Weights of a small GPT-style language model, trained from scratch on English Wikipedia.
Architecture: LayerNorm before each block, attention and MLP in parallel.
Training: a variant of Adam for these matrices, 132M tokens, 8051 steps.
Each number is 128 + 24 x the weight over its row's rms, rounded and kept within 0 to 255. Layers, rows and columns count from 0. Numbers have three digits each. The size before them is the row's rms in percent of the matrix's.

# up: layer 7 MLP up, 768x192, rms 0.115, rows 763-767, columns 96-191
# down: layer 7 MLP down (transposed), 768x192, rms 0.112, rows 763-767, columns 96-191
up763 022:135108130135162119165126130133145150104146110148094128126147141085133121165110144157138110122174111096114094131106102150143159129103116159160119153149148112091150123098117099089150101160078119131152106091122107158123139116131166115112098157124113137106121142140136152123158150123134068150
down763 017:143136115132095127097143151143153175131108128098114137106126118127125139155150141079128108177148112133177103159175125132146134123104134125096100139127105113106139170135118156122103124181115124121124149138139125161123075103183097148152146109141144070106148148086103149146101137149135122137
up764 015:169152115152153135159162078128127145108127153126118115137128137097101144142148144183160117110149087110099091102127115167119154082059092156155116119142116152113186121090131100105122108147102118143162120113158148134102107107186142140110088193134102098123147117141116144109135142140110123142
down764 010:156162118132136097110117127138087135156157107123119110173135109107124084135108110142160103162173149149119128109145119095130128138089095175116091161121133125128123080096156159150112119132113138157151118137149140165090142086152160114154100163103132104151147112108139153110104172107139109145
up765 133:120108103109119111173115087128107084132116133149100133113146118124072155180147124135159113127093078171078153140119112110103137128106125153154137166139116137135180111080151117085141095112098111142184152107146152131156161091150162162145112146119118110163162122126117150141123125148140124106
down765 128:142135148104153102137131177077155119140145121120128139104104129155132175141110162182123137178141153123110111206136112150154117117096161129104167143127132147112135176108127095164137148114144130161107114113135162123125130189129104145108112140150118070143096138144082085143108110113144146101
up766 128:203123120128114143136156146114113092105089139144077145129124162123128160123131127151159105118161127074129141140122089140131124141132143140133111117112127121126125086121102140119135125138090119140120088078111119147143138061140123105128101136108132146145161093088135161093196143163113116116
down766 130:110170126137165099116137152144113125157129118121126134137146099146128152102150084162113137125113103135169122136117131075145124135129113153118109102106130120119155109116143141119108156126119074090123094127118100138117172094049133141157156123116119138157158158113146102165159119100139128147
up767 107:105105136115143141125132098117144109122128151105134159111129166074145115142148126179146134082129133103130104136139121135123132118150148145153115102142151141064127166120130112092143121166085152175147111068148133132104169131126158111118095120154103150100107168106096112161099161158137130130
down767 114:091171116122137132142132126169145126134142113071177178094138100127117136110150136158126151129092141127181121150145163096132100160145095118122140120110134083128086164118125147123107083148143097134131128126126149115117118170105072066118147116121132141147081120115134140135111130116157120137